Weights of a small transformer language model: 8 layers.
Each number is 128 + 32 x the weight over its row's rms, rounded and kept within 0 to 255. Layers, rows and columns count from 0. Numbers have three digits each. The size before them is the row's rms in percent of the matrix's.

# layer 5 MLP down (transposed), 384x192, rms 0.148, rows 98-146, columns 96-191
096:050133100140111148137098112097091134152148163135167126147154137095061126106121140080161129178135137122104067139117142166172094095130122134131080178128094164136133133132204115108155129148102103124129101118076129106114105179109094070079109115135121124120162153115106139142105111123189135120
109:126067132146137091122093111108135122146104141127068109189166089119193079135146123157165141100189136100113126126155144153075201173158126111089079118111130099158086116124147095110178135098128185095105069166160099114132105099167073099137107121066151096117172141089157199106077079173106157134
104:128096139081131177163094077118136098149139132124117117161164172198166089120164103143120105165137123137123148149114114209108055181033174151114073164124149114158126117163118147100069102099137146153123144190089121107176137126130135131160136159124123091115163097176133112130134104045149146087
103:174159181142124119194145148169170104079108121139125099109116173157133158122136113103187170088157148072085111095158116133054163176094141124159113168124121155145143134164121153135101156180096097095128120110117109141148091142145117122168118082138178142063115143159108102171184174132152130142
091:140114133164054128128103126200082096119116102122110116125132122157104110104191215093168113134166172100095115088157115131167132111137065144105122121094179100156092134122083135105093087062146206175157117113149091129148208113139115112180154143142143142095099165143109137185152113186126200138
109:194144061107138116129114166131114126153128132169181112104176137134100113147095101192155093088110084133118102148141185115064171113097138129075124090128106126121162106129130144137165147125111126114081188121117146175114152056089085101119136146063046100127105148164152124136081108127154158141
097:118168109128178094154141111168199124114091086122086134131157172152174113129067130119093132120058117124182141166152135168135160087106141141123096134113146106138144140168115145145127107168127113118079201149138110096102114118129149149137104216151169137162063140093096134181017145136113133160
100:113105140117110169124098126145122142117107088166145134194152138117110102129136165058106131117087111123142107129111159111068182080140126130146141142128064075144144091125154127099079175099123139113114179095204121171110077130177113109153164066158177078143150099118122220141125113135087094149
103:119099082146157101083149255143150138162087127137109157131102114083123151120139134159119142083148077125094143120126138118124124151075142095179134129124156112178158131136111168113147114194102136125110119133060078093105118152142123168101137121169123139158126156122077181101159099146118090127
101:107113031123140082147116151086182114108121124115058166088153102174126117143156205147120086170104130057124133121139200103088135109093124119146181151130113109114085150125130050162084105146137102090099095090120078138107110114082092154135104078103164137179121144114127156091096178128131103150
093:168157175102145152166125069092171100086118127115141103120121192148116079127109068089099034145146142084124168107130090137100076144118104142095169152169105130069151151113175122105153145097078111158109125141127111177171086184107106144134059096156141147151104076119101081135065099085129150109
105:113148091097130166114132057138079170178163159176121106115072134157126047146122178175131102119068135140080112070168194151125114160106121140139128159156109078135174110137087203113094107178131100059089102159076120102128144105166145145102138152146079164149179129030131139085132096176081088154
097:096108104116135199168136129106064080130143191182070163117157106121188145197105139109122144125143095155112118090158100132107095138152142046136106089115124118141150171228139173152146150119128099119102127148128204088118098110158147101151113149142120094132106207133105187117061125114156188159
105:127119093109086135157074156131102157124083139091112109123134120080115172131110086131114206091119098163119107132134096108185109167116143143162116171079170172125176145175056138130106107176125154156132170119121081131158174078136141125102104127140124123104086074177150135107096131166161074111
096:101095159128117093123087075113047108110033078097145164107177202139140108138125135139183153102159122170159067058124131106080164124117107096110115138099141128100105120173132091208125104109145148144124079083114138118173148098082137104160134092087118154067131129104143103119176175120108132094
102:163117149120139131094109106158174109088112099133157158116131137131139096142040131137142148124121132101128086134108134042150168109106164127161175107130120139139099134134126114137121185116159119131101120170104112149110140117114128186128146130147198170101102142166101175058120132163052152161
094:136104109122093119165180092042090072151120122116127151101114193147117151117114130065149128134153118099153062158161099106147111145094113146111126098167120168122152128128108128141069165088146117124225034066156108131127076102076082203133171115132105102172111179119118116161053104120127165127
097:119111098148138133176134108121144127173147127076051166144091126091133184085135071136126181089147094083175080137180118108096167068121141159111111127141098089121145126083151106150097133107109126159126149097088141130078142177150083129108100090141108071131141139166126127139183146171145109122
100:152142143133152136069132206136111102082097099098198096162163112122157021077134122078072114102140171050067113087123117122149105177098159126103148159122158171078141148089128153101106077112150134129128167118136128097108160107152106161136188120108074121122101049119119152150131152120138131170
102:157096097130137129182106154090092126116105158175107154153136094122126133101110092147085097138166176104144145109121113117156114066118120107201193106095150068170158055120148104147183129193116100136098144093164060120185157137110142121144129145136100112113069148100142165156062106138210114115
101:120136166098146079102117130124085145130127107136133156114151061101175151166114082176148123175169156144164104116189192130134113165105113128187061166096131133060075123205112148097095116106170089156165118136158094123125122166165119150151093124057141131123092177147160185092089107156154155114
103:190161189148147126162130147095158199136097133108099157097094133126097149215112148164127148144082145116163215139106141134092156152092138160150091055081171136081165113177181125110148042073189121085145095121110152083131125102120127095123118144102116094157068186146113143142112098149132125147
096:121052123156089129145124117149057084142092164105143097154138117137086070065142099139200133111152129134184131060127131104118137123106116112127086174092118161144098102101123137081113106141129182121142090098089157190135123089116192094129134144095063156074167143103139150124142122203144181076
108:079093098181098099113133154089116178162112074147091126084109131122125150179093165146125131103138087090127128112118113100111048158148157177129085116137186133155116114134110149115194115085155119128141147083132121130101114108159090120066111100129103092186126216088139144127152076114122094075
104:183119098163122163183104086155085164135134101078127137100152132167130125131083084158130076095135120121075151117094106148143134161154065153137149132106112091138167084133119098134133095143168225154153153179032146088194073114118119133076152086164131114142128079076131157142085112158120183135
109:079137148136140169170118107162129115208092181130095117124127107120105132152186079192078078167136101126164059155112125122097090121079092104156115166138189159197114141202153153078078105154126116138141112122132110112121109093162141163114099114112137109120142146076120080139118167147089102060
105:111159191132107163145129152136123104106180163082106173117192098107166141108066114159126135171091049150090138132096118130144068110107119114105108134111102162122194075145100169122103123054124105156136197109145083139144110192122093083175161106066237110121177110112089162078184097109159118088
107:075113152070105105123073080137207153187151096151124112152129167118172126109174145135131080133162130107151131153126090186153124134104127131124156095128097113138123148132125071188169121052137175124113126084153110130115083136118185103140106151078158206125143084128080119135110076118083140146
112:116134145143153125069126152132142135189114131097099208105148129166103130104147094094162099153166138125120090131209084136187099150082156012127128132144148107114141209066092160145114117129153149089121090108155132153109064062133128082104119178123111137154118101127133086121110070131151106109
100:115099119086147131102124129096135149129125147120159194180113139120040157126097142050201134157127125093079142175108101129118086089105125178174089101106124168131140169135101196176178131044097136165104079132127155123073162167144101136126134181139133151081153131164151074133139112190177198174
103:088098109175153178110113098160169180182105116157107164114127073135104120118118092129108113194133113154137118179150165186125093127156127077125120159092139114112152103104155102155172085140114077131144140120161153105124094126222125020164081108102136139090193129170115144139118098067143105074
096:088155163133115180119148159156135122135105156136118140132183164086054113093111156156160150093147164156060105140139190138110133124175130105170137152108175106090108168144084107134065140164166150139185082177108081161136173176104097137121186165132150151084121162154111107103069110184152108041
093:099131159087113133060076109155128106137083155153084124145100133118142130072153060144111137111123089111170085123101168127148059070130131148117159132123146141115088118157079176141127153134128150159108086174119115180087046119036109116078118134091158094129079160131107125170159170096098218142
100:167113202179148128057085070152097157149163117114099088118097145077162058082090120131155159133126112153117127127117090167190148172096089146141079094154121134155125064112128108133099115182124110174159076178125095121129125133144087134131175148160166177118129129159124118135168134107104134158
105:130109149152078127146091108119163169118197091062114080182117058090112107145134115105137150108144133123128153070128132195171096075145093145117154099083139119170120096128097126156167072139119103062123088124123164126128186103102140143121121167127129128090111134116125114137053207206045124106
097:145099149161136124109159176136113149116114142150116113085106112094102177129178123194145156085121094152111153190142150082125079138167118072054146116010147135165095131110157119088160170164085080162135112150098079123159092167078113168201064168168144125149146163117147150177146090157118096180
106:125105118115067137093137117158088081175146171133102129073134127088121067180152143137158102136125085122129178109093145085111126118075123126159151189106112111067090147122168120172084141159173096104095191097140085102049125099117170085072143118122186142185078080127062121151137099148152150087
096:163198137134090162134157121150156122194060094145127094172096135081155175106126188171167115102121121153152090137060129159116137161145153193162145104166118097152119115156157101090122139159101108102175108165165161149119058191127153108127094090188144140115145186116151145076126136196134086132
105:144205157161151119077128091152178156100160133133180122089149116151170097177145167087074109096113075196104130127161135197141142100098095114089155109113094131081177155138112201157148155110127156139086104091156060157159113162136117119139170136184114117140101172139106115096081117097156122144
092:155126149169145089084124153141134146158119120065088136176094082140102088144124164108142113065125118168130161121113098219139108163089172189050155074123069155121125123117156151104076148144143090130120120127108157116150127125167134121121138142158167121122099151166165088104168186128116195115
106:086078120094153191146122172141139169124125106159157136076149174086076124106161105099085085150184161124099116180093086170124171154126158085183107119170125099156173097229172126115127135109139128141178105117089164141137176133156106092109142101176108128168163123120063161116119139106131173085
096:123141165130153130147112125178144130119123165057074106120127155156160112072096130173124098071138132114106102203172161161129107102121104135115176127132113152156169086120147132142108095114098100128105171068180113151119143112140086116175126130156079131167159150181194166125160159127163119090
100:118114118150142196078182090094196097176129116117104140117060054118156103112160133049101138113140160153121182100078147138162141122111114105143120132088136086134120121142107148103109143149080070157146126137113175133129095134165128143112102156123096118108148147121171120075152169092131122147
107:158070119136125110171167089147192142091169145109128124144125119128115126106140143126110166135087104117119193084122185101105133118163076099126164163115144096165123102095157097158099079136081033121122121144083139105142134135097141094133128158149125097093135135117153175159196115101073112109
103:105121097086071150099083148082117180066137071145143106134139108124145132167090120103093127177135103157072080140144088161122132137136115098128061110183104107139160133106080140159068137104119177194175142115124180135145158102102134088123187065115063155131167157151077112133131134109075093060
101:115102134089114118174131101035163150133144160119188090084081122105133192125131126133119096139118066047145111126116072109100106067146164120130175137131097101138137177133113079155145132097126162169141057162083133151119170169145125150120159119128194162154152080091136098154075081109186144188
082:129130090175109139160126076067138116136128080111072103116128255138133114187120122094130120144095109114129145090119152110145050157133134089120165061136126160096141126136158115173175114153162096096131140155126087107115125115130164091144111157112128136144064109125162165156113090099111111096
100:174165121117106127104117149135150181132167094126145166099140191100188118112070137175103120125157121215139149090110095156174123116137138108132118172135170123067113059101111126070134068119083138136129211059115155138134178116090165154128146144151110149115096137128096136120106127163076102045
101:173166160102109114150184092144161135118137092118155167122106096079128098146101127139077128142135065148175122139119139134109131077147129190132120170062089191119145123137130125159119089119120117107189127173137112095116117153189179138106142132139192104108179019105109119234110134126140111152
# layer 5 MLP gate, 384x192, rms 0.161, rows 99-146, columns 96-191
111:148130140106133073109088139161211127093085119129145119135107166108110161125159131068122102146062118138086129169092172049191145103110108109176130097115119103156149116101150123117110124098149114186116149085115086111184159102081139111093097087143091085134152161095148149115142120132100153068
105:125138107162112122121145141133194163108121190080148136128126155125106141176122097102126103092106145135139146088106180128166200159163176176155155130117071131119130116095161098111184106106089080075204119139097067175169188169152151106095150050136108089164111124143099148153184071127177088102
098:169153127121089154104181116119095069128159192126149094088093094125121129127105152106124116148134150074155171128175130167162157152108153049127167131162118199128174153121102152158155146110114165154118137121160191106154087123122159073104169175140121147116179224103072172195091090099140150145
101:143111093115105177153124155106110078159115164073151084110101115050089134105141151139110167130107064119112116165178168094094107139120102101090124113162058112154134068083148110173121160190145171115107127168145103171087110164155138162121070103146131124129126131109067113141107105081165113160
109:103103152166082166140157157179137143110100112199116131144159101093139160159108105159102165167125075094098105147089133160161101136117127156166084111128150157113149107125152098135094128094132166105148146191091092134091145146116098064124133046126128184105204175158117144074116077090098178083
098:127155127124095122165112108147179115048118090109121050089170144092077119129134139090085139129112149177190160139096149137061164183167119151097172129116144064086174099111097122134147125154124108136113099126152135138155141082148157141111090142119209135120140116125132083122113162164102102093
109:147051168157139139107119146081095093157146131123144137072068086119129154113175095125114165089107135123126122135107148141155192216098109084120115096079143134072116084142124128122174146046093123091144092136100142066110211089196142128141141125159143188113077219153152087045143166173130111123
104:098111093121153181120138097129109123114139158196120155170109130126126182134109124111107169193188115079138177075158149162197129096088132148144139144114078126144148111106141065102111148136155176155092134078125165106128117141165141138119159164140154124168118126113165062084189112090064166052
100:112183118123113101069111110105161091083141115110112139157136133150168107151156084154100127138101114120111129174162118171102117108074068137138136168112110094078129100107088179107108082109159131113135103133203127137123055061128159162148088127163163087140179082161134131054181131154132096203
094:100108121109120074167152192168149138143183154079103146126122181109086097138134152166144158140102117131127106102130164123111126148158142155200131092168115128202106099158138088167132091095123183094128068121137171111080140080092144129165160113128139104129142131115170126114171076174144166114
098:137099059106100137052134141107185162110125115081134183128083109115113122144179174115116097152185091102143187170122143103133171118185156113108119165163135146119211182144139134125192123076167079089138135116136154125084136139135113137157127112114151152108122208128117091146095137088148134149
087:134072076159048120178117156086094160116074140191120109142086127101119086123161117088143166180073126097178120078101135157092145133138126082123108154122134066148122127214202121086170110106131132100084110123206108148110105137175124120126124153103079111179096147072120175181043122082113118080
103:135142165073135093140115137146170151177091120205127106134082070147208059138126140188162093130123130161048107139138120208141085182170164106175118143157165151145169166143088131107162079180127132078125160119151086176138143143156062140154130151050134137111151130093141134161117114139139096190
101:126077107122082104128192147156160120103143134150111073100117113114129156099090122134103125071119111151140134170049124103150134176110156119142053105116098131135184154078158176146135114100100136168153171150135074169215121078139163175172153099185096100091155128092116116132104107142131108098
099:127132188177120187143156072106155120100158165139194087123086135106110111119166137144155126101083134128083120158157120156115109143126150131181158129082147106102085146164152135129099182104169102152192097163121123133118098208077179103088109180076172107164129160079160133117121120157126160103
096:150061053114126125172144119150178074170147136065141156125101111043122135151161167159140171092099158133078080159138144148122177053154073173135099049105120110148132183100115143147155137145115131080093120092188156169075132099138147176118134140134101084163096117163192096147146157116171126113
090:125081118125052072177162143188103153117141151152150168130123132132118163105093104140135054040129118117152130099132147114100170142126163119112178191178102103057141131149164067086132128116195100164115136200125106131105130145106123118107120113131118072129108098168067096110136138143117159057
101:068135117121121107124098139151124168131139061141139104091124166129115198105128090102117168138132122152208125126155119183125136144146144097100072108177124120074100139123142137153062060166090107094122164108097159138165096091206077161084095142129121147134089130117109098139101064154136074146
100:145104097107107149056151119031104075119130174137129078088121144135165123092167142090108102089159107101070134149123093135099111149118058176142138131161155149128177130153118131136158091157127159174157090119133108151095096149175123120117157098121144131108153102117088144161068079065153163218
104:113084122106152151119113072181141063117179073141161160116071142075122106148083146136116113067115164175124170089081151112142136170132145131108129088143162129186152134115127137100154064113107163121160122166117095159103115137112140149171140144090190105120140105077109183148136102107181183150
105:148171152137128123104141096138151080127130066123158103170040079126155086099101128108153111147098158119075081121095152170155112167156107195115132071154166136127141071113108125164136095120091074112075112134142161174116132143099185149134163151130111187104155142127028164171090058143129207129
096:106123084161149112161153065111192133146138127133171162109116135111151153090122112161192116116098109149150167150142134160124112125138130097077112138089062106104164094115063187117118110149217125177120160135095120104096126125116064120144114165166136097130130086136114058128168173091081112048
106:136094175165112174156163114168098072141124108077118138120128116106164152127121129119128080115100158180148123131178161144147120147146056131111146141167067187085151138128160120127081092087168102121140132112099143147177153108150135170243137120125218082179130100108147144139111206129099138150
104:103180136192193137141092158127128123118116083115100142104125122162148156064142077137104105126154082097136169101141143119164131133152141107088200110175144077207137078123111135137181077125124140150111077149167183185111072097149157112129136143128110089147086170092066115125090105138151108126
103:109142114169063201131208145147084124101127139118094101119165107144108078147101166106098182147073059138147139123114078108126174064132197135156140151109152108143067187168152115064130095160145133117172107196093095142097146110162116102136140127148181083139128215109080105122087127095149099118
104:130199076149072086113134160132153101162136077059144155150152148124118142176119147115130120090125154096096143077136146182143118107169168123095157137140062142144061171115110093133111168145125089105130062161062174102125166088153144101139166076132124120072120134157110200178090121143169123118
106:113107089147111120105145087182116104080126123097130150131073110110162127106143173172178116152133135130089187105167082121075113155160095128040134121160101159095133181103095098176126117138114135171106101123102114114120127140130147145073118154146144096151092121119195126058114154149120116073
114:089111110167124163189122138159099080132117132134184122122100110150166155143108166132092153135129144144083142089112143136138132110112073123130133147169100098180135096116129129108100166161116088156168116156143148086074118076089129090101102076125120112155122123118157145135158164117136135059
108:170180129162123141161133144096093172167121078100117145114205115114166072159180109119090153156146122093140091105136154092151195104104158064099139128139080111149109160133116098177158125118117112095100126118113110072175136137129128159134146157077161138145128094145095171132090118112106066104
101:082143107120154131211102144221105119136133099152114174154152117136092089117126107152130102165157158125155126121099103109145108147109113099079147141219134131103128088135100109124144127163139158189128142099179148127130147130163089104125168114114093151117185189124132165089140188110113130078
101:186081064137118170091108110097130060045134112110114166181118128142159177142149143143152157068136113149080085143126099128122137133157174129127152110118137180174108103107133159133198117095148188138133088123154148147136114143152156132146178062146121120133146124137102153130103101141194156132
097:138066161125101067143176126093075097117130136124115146155078134177152128155098096102137139117105039125153111094094149107155113141132100133103081131156152089131099206160132168092126083114086052177138098139090106156104145186092111152124138157086116121173133132111182170086090167098103138138
100:098127140130112060132073166122080175187104156118148104132162096141178094108087092101146084088164108113115090166097160079118031168170104129150140102104091134094136124195108120086165163144101137099149142092148105132096158064131054152119138119123121119120205110136167126106116138117125088135
102:175081160128165195113129125164068149108178174101165134116122081099107155122171149106146102126180114113121091120123175133106120172180174135087131204130134103143165089146157115169088142123090106152166121043097165140145107150101103078155171089077202143184201083126108135114148107159134080089
093:098147139139198154149091119115151098095096049173182110136123114083175066151095125175118116078110081103120104136147196145140158144148173132109090169117137165104120101168155188115163110172117092155098151099069122096142186154104110078152082156106136150124101174071113115098126093088114141158
103:127105134123133093067089133147131094133127157140101147124182141130120128083126109147154200165108129096128110074156119058099093096101129092121126129139098181131143175103065100147126130144135110124160214041097112081140146105115143105106108146178126123143138099112118099172139098137124050124
098:107104171156144128151073130112137130159190080145164124109051138129126166087159099132192152100102168131140142123177056110103094115145097138159127141130090112145160095141097142174115134139149145145117159117137113145095088091119110136126167097100085133210121139040132160125146129107193102137
102:114058105112093148128108142136188102136145085081160161189147170115138119147154078134080150133113115137111141084113155078131116072111153143080138115170147212134138134103126141095076128106110122183135096119095142090106090117110185096079150038122128128148137121143102097143119181103159033125
094:117151111064145155098130135099183151086107143150121139104119132114120103167168132171124184193126156227100113151178110125104139150120075088120204138148135151111061083162172159126112095117103130161126113149185110180153119129086086147098165094138156158158153151167112112106117151124107161140
101:154153185134122118137087093096136100168105102117097121111161095074128110120122142127157177119167204137108112146168182152127131078084135170118152101191114065123158106115053071163124188134172096112117100105120068133061158091131134136120136094170109093126102128131209063123097072156104091093
093:149118097134105131110108088110110095148152106132149221120133137142145126106160145088126113121157146151120137113127133103145183161103078105093170176143109162088117122137119117105121178156193160188163106085141143160100146065107114167093207093159141201060168131124100123130128100132115129094
101:120110124146080091062162140150143121095140093087097155119056086132172189145079088113126145136137171118096188081175104099082150145119045132132081103169138137138164134181119129103108119120127087152137181121126195141126193147161082124152141119111037192152052144120091124144126111151167115148
104:100132099131108188125122107173132104163131075093154091198139137123142114110100094088148126120140147139120142126146108173133142143129126151082139043076192161116050105070173155123099127151148115097158088085118157125113124158113126130120140130081140139122131104075197128099177105115155073092
106:107093064127104092070119170118082108141121114117076178179167158120102176167154130105152124124180119140136193073151159137149168097135128106151156140138230128151204123154066082111124146135125092155142097119115173128140143142189117125119102081124197126115128129151077058141152125114170062097
093:156075096142133096149109091168097146118069109068102153160153143117100105141140094117108157098162135151153118170132082110119100103102120144124142119154107108136136139105081094127103121164165069116127177160130138087115105158188092105148110123116152178115120094149119108134092128121071126088
094:105150137100153138122095108079068107108104144132177161130118124074160166053120154141144130094200115140148080091084129127073086152161082139169129146135117127144105169132155147125128105076101153120119181141147159119119130173157166088195126177121091056130165096137184116102105157102166123138
099:112144151142085157130109133137091119104117072107153125160083050130131140130195159133133120133091168112076074132131131140187145168170153109084144143137156074165160081161111142113081188058115091105096118135154140177127109103178106145200093091077137111156134171073132149146122147166157177086
101:193132127123112132131119158086120065117113138079163124158134104173082109115168104084144107151106121112135130096085117127190110108081123118160134089135086114128104157119105146168208131108138090090153146155110173186098112136098097128186095168085134157111095137127126123123119080125154159161
# layer 5 MLP up, 384x192, rms 0.162, rows 99-146, columns 96-191
108:182112195185150153117114104051143143105058127149130130154106135128128112178170161116181160132097135095071150135118105140147126130158162126120134084102136122037082131150187158107136138065161169111135135123100116231104124142106070166192126130068116150102192186135128165114117072104158143131
107:127092137124122092210123113122080130154075115212134107106134074107051114162154117188152104125127185179115151129064132250157158133174107138126078163120158125123097155104139157145078138146106115105121097136057135087106067101139106084073155114099117126159157155040139138116163140117129141134
098:136106140140140154096121147157191099099128141145103160161104150092138149166169145093077135098151131115107179150185153084183165148104151195124058095148152123146092133130104145131166120113114092136119106139115148098119130189109130106163116133145136190086164143139102178089156134103109122185
102:157169110162132148165128149135114138087173062173078127186117134156153087092140073121111119117161116173154143138104160069131111113112144148176120101152134082130100121207129135095167167135105154131169094206105102093134162122133125090171083141099109151076177088152113130160103162152129101122
105:127120155090161097172118088169117096141102177096111091102086082184087125114098169179139079064089110138143120137056136074159126175113117129195122161122139155130113130119132112122168068098100160146156108152149138130168139178143111134154063113137083116132150121143102057143192139119135160101
098:119113131160089063151136077105090117092147139147073137166182148156093121108181126152112092114125126142133152085106149165109139098122122124145098132145200134123077161083143195128118091143167080158158157167190105166140139160137099146079131063104204153105164096104156063110184071091130085117
109:091137104130192115103104114125177119142182077119118117113116096142092103163162124213132164135116118119167119131087080155142086143136122098090152105155152148161095074090146180094089142143166192141081127123151161177163121175145132147143155101089070191162129163102118137106127095138112112094
103:094127189116144119094128093121113144177167076174107130147137119132114129104114113138184173081109109081142109143111205173118192129086111095115110142161161123163106125114083130080129108183140123128155125119116104161083042172102074120189100107098153158118086125134142144111089140121114184129
096:122095093151124166137138158171189134066126105119126084108105079129103135164126157111148194123147154102167122148141102106151093199107182110104073114117123111138143130147144114132110138111152073130151142076058111131186142134170070059147138072167147170116072204141193134136102129103129095131
105:166132117132113114113165158139138085118093078134071080108156164105155177163107119162156154123129154159091142164134133149113108103152097095192145092144183085145158129105073109117110116158103136100079110109120070152148115182180151109154128135147130162123118165169107177048105173115189124120
098:174150122116109121061115107087119077178141064121172116168145144111060144070128103141113173120109151104124162122122113102161115070118106104076094136103179136110096072086088179171127119144092138108147090199055142146138119125121161130148227118140113085146144116163143117077135102163083178163
098:190109112123103136120161101097146114136094142133077091114105178115090041127189108156145139117093182035065124129108186120108178146074141156158175106156150154120178117094135139094132132148106165113106143116076104119117125112125144155107142108051098114104154116138194130124091074132094131113
103:139112184156135127103088065064154204112098066170163132090142092134102114125134172112129121146143166160064096123160099117080061170125130097142167139110057103104120102139091139176138140099163156076107101092105094134126117152099122127145141162199108147146104084102118052106139124129142124086
097:068161099149121104129051126128112113141118140199058125098092127140162131097124087128138127090119161116137094174106190069170122145130205122140071174120078159135128122067124118132101131085133056134098163133162158142141089178157126173128121130164116146106108166085132145162127091165110123140
098:107126156141082149098129085110180103105109144143081146093118115072096160147155149101148166095112120090093113163161068114158134111133143154106173146149134139131077060144166154092109091115147123141098149072138083063106091116089082136139125154176139103125084117162116126167182180082134210150
097:127132080156108133099101141134171092132124131097076145143078072150158080185135074115149094134147159137115088090047139058092151137144094096165078157087163137146096124148097169184155113099105054062104149124101117163097188125165103102093151141145112120101108077136104177123147182136152100099
102:152094079164097124115131145133101099092093133115108155130122145072099074129166141074150150127074117117128148133109181112177132139094196123109139143062090141123108126093088126185154166125091165061151148177116155082100173146123154128094093195167186118172103082182131111131117130164148113040
097:128126160156186096071112089122150132118141075097126123148204112170091149133117124063098108169118144165120164152152123132129072099117135137124192114105178150124141102111136190137152169107082178044152131142145125141088089183143173097124089162215133139090128150140150100146112136116079164168
093:163088083097135102136159125146128157114240146101104127158161187118125119174130145110153125088097122195136135130109153118136130113152123127185088145141068168133138162095149153140126151189116115046208148141125112168174147105146085095129169139201126145141140087119085154111150140102133156095
103:163115127148129095098102156105148177133051127163147067172089081051133126145121134127183169184135073177095112107115093106140204143133151145132091089130116134149124152102168115094117178126138133130061109212106083159129165152125081172117124172147123059137161148131131068123172150127163118120
102:156155151107131139093096122130187097126121121131148107111173172093094118174145158059201130131110120026159094108109117140145150097079120090186130128139105080086120083107107164087118159146135130155137123172126130102097102065087117112155134094125112151133154111093119119122146120100110094062
092:165194189112160169116191130109156112122129143123087111165130131155143151187135095127127132154162107077109135117136120142110125108052136125094130060167147102134100043113187057108131148103131102126146160071167086172125138108080104121112155147169151104141075125170086219142125121143131083220
108:170126156115077182098146069114087068129139120140175116058082161145194137171114090112122154130098160121098079148167183116099170115106123132154143097164135114139123133051177123099171077133131165186126111102123117133100145112128102152192149168150140132132153139098179126108153167143050168121
100:140136129161152115131098132156109175162145148125132147139146146151123066139146058094130179151180072127109156121132141143145147083111157122084081157146156176169175130112145083119085113109172086161105120142136116102096167157090100133121144166098069112082180129118078125099138085214197092131
108:068136152044076057161141118171166110100128126120135167145155152133134134143170164123172147176154118098129142111140135113140127183143146115169162147097163148106127142199197067155135091185131137141164142103042121148119132167169087107183157112131167119068109147142060159161218069135121133170
101:148102127137142125159140127102070096147146083103192170114147101137128105193132105113123147134134086110079135125135111101137098100185106107082078118134113141123203132222136176162113127110155180130092070145156183095143164132089182147083143167122157171169089141154094108172143108143126168088
097:112145105143120097188117148155119143094130102128134155148094121108149142108255121104147125148093157199123118150100131093161201095114121126058075077071145146124149100072128139139107120145141120113114125136164189136141163135117171161150129122176123070152097169128097135130151201117127138121
108:112138118160175105092136173131133134122133075127150109145115065144089165166143126119120116157152131077125125189128167043088143100150138108092116140153169122135119208113123136123083117183135129129111126059110146083132080090151168080152121047120168093155142142112113086095163087158214133129
111:127153128126152091182121147077174221072150128149144128148131121103110105142085144142163132116109137158168057094131134105091109172099082177168154143090063101170156156129156101132108140149147157159105082101115094216141100098054108119062135115093105085148119148066133116093190128133129122182
100:162027118209136141134151068115097136136211144074139101124090150117101180130112195145132133176067107127102129082112138087146171142087164140188080133161159144172153181104099104122092145161121132178147146136140126157123139065150092150134145146127138141096090109193124087110135115182065165099
093:133132118127072165085147128115148125174102183151096116108093098144134119118153143139116107142139133172147111129180123070112119089126120185115102133072075164132131156085117083113074158121130101159092206128083180074089127127126133125080119119106064188157126168121148097188149177117132145192
102:090120124148097205112136129165145159142183119143180161088112178150121088084128098144082137091116136165141147133121106154148099166192130064116176111065169150139138054085112063187108132136179167110140153183118144122189148067163107153184189100155142154100135136138140124097153122126128110123
099:182117100111127161175169180096123093132163106079157188152122086153150094142142153096078090186125151096173116143132154143125146019169141080172113096148130133105125110086139127160170122089118111145131148182143119097133227175105165132062119172112154105133119097123151160082138124097126209069
102:149177192125109164082128113099131154106129123178145176155186103146117162095139128119169154161077161113100106114100106138175079112116097099120121133091138128137128113142091169099158136122147158183128130192080133126160163095134162125115133093053119087091121163171122201153058155129087049189
098:107165110143114127145160123145109146176113148130104104129160107116145124131136162064063169114084131160144127078107114128190104159052093148144101103130091121147145184108146134097146179163205154091128151098170114126128137162117069161110161114109157143171195128180148104084099157095124181133
105:116160168100114179185112166133109172108122125120208108131099137136119127154115130129130147119172153105150150126106111177111138179113104171143130148157131139146133101140200132136157156156128101036131133121137095164011140103100102131147114085120095084139086114130124223063117144172088166177
103:093137121093125168124053109162094149144164161129120159147120111118092086179125121150099180134093134117114087103111149116182204089149126118139175136066105117108101083119163133161097043140115126112139115137212166165163084113136160155159090140161125106177088095143101181155141146124149084056
105:160110106125139164106068075135051053111146151109106144167130170113190110121150118118126155099146110103172151101177179187133160153164142188142143176184154115131103146196107143135189155118167117148132158172138132127131056130124104119101141103193104154156093185105103148139158142067088125160
092:142094139127116116106124103168142119112136122077083104102104159152167079168044123124127070178118104093098092124136125165176110150085166102121122112090174117132199149095110116106157113133111200160145137132112149121158084109157149137140108153084059151040115085169147096143183121124124064084
100:109141163163109135120161153139171104105104139152118103059131145095111128068105101153143110111086139073166097150088182137123143080174170126097147142195142169182153131114091131072183121121124125125066105126190104139114143089142122144110136144110097100141151162092151128166091111116136193136
101:092117167127114121120112116097114146091163158166148122119144121197088160120087079112115172115070040107042154177132135131179129137112117194151121150105125114096126144113118093135068062164154126110155072089140152081118167130121170156093123092138096114145111113089058091121160153129138108156
099:129122123117113148125108131131163145131110127152084117171179142102125123133117155171098229111100111033147118125208210144128134117107138127133116113154166123178152131160127173107127112106126115105109193081145119082096157122107074176125120146113169119118142159177165128156108136171104160135
105:104139099108120147124078119158111138116122141171056192052142094137107157121144129112151138198156154063149116120100143174099140143103167120140138088139079093174148190097142154097098180108125207187123098127121131109133143143144120124183093139127114199165102160078173128067123149095144153116
105:134119094113190162140108142144086191134124091126149175101123107161093132153176150145135170155142146107161117152104148113163069097157158153155134133116099121132083109150096092103107134133142136154103128132154123105178137154158148172179124083123130165139107151068111099108124137140039085117
100:054105166158112166098109147138099173200077157117124154059071115155068086155077140112106169084109148109121112051159141141147149166089099094162135179077097130160118140166067176100157138117133140113082185087091076071128076109127069174181088133138126092150145144123126120138118145078101192110
106:126105133125189102144128160135137145132155163126114122152126141078109165109083169142071187127189167153084149156098091113088164181098154152106112163129175130186134158140092174164125133155029168134161131065137109114118134150162112118087144092130137075135147154160135145074134141135135162179
093:130175175161170101150154100169081182148095149177103185103131101140142133162135116066106106159142090140180167054174220121130063122124159104164151132115110193136119119138035146131117175143113096117180136141142125112129111115159125137145123133146196090114138101153082106081124123114131079127
102:189152153079130128168118182161187101096106112110105145100121077122133104075128094175124124163116091086171096127109128110124090108092120139125135107165206111163175176156122063054152069123130140125181125135099106130097144166126163121120114109166167109115096135149129096097160034138137129160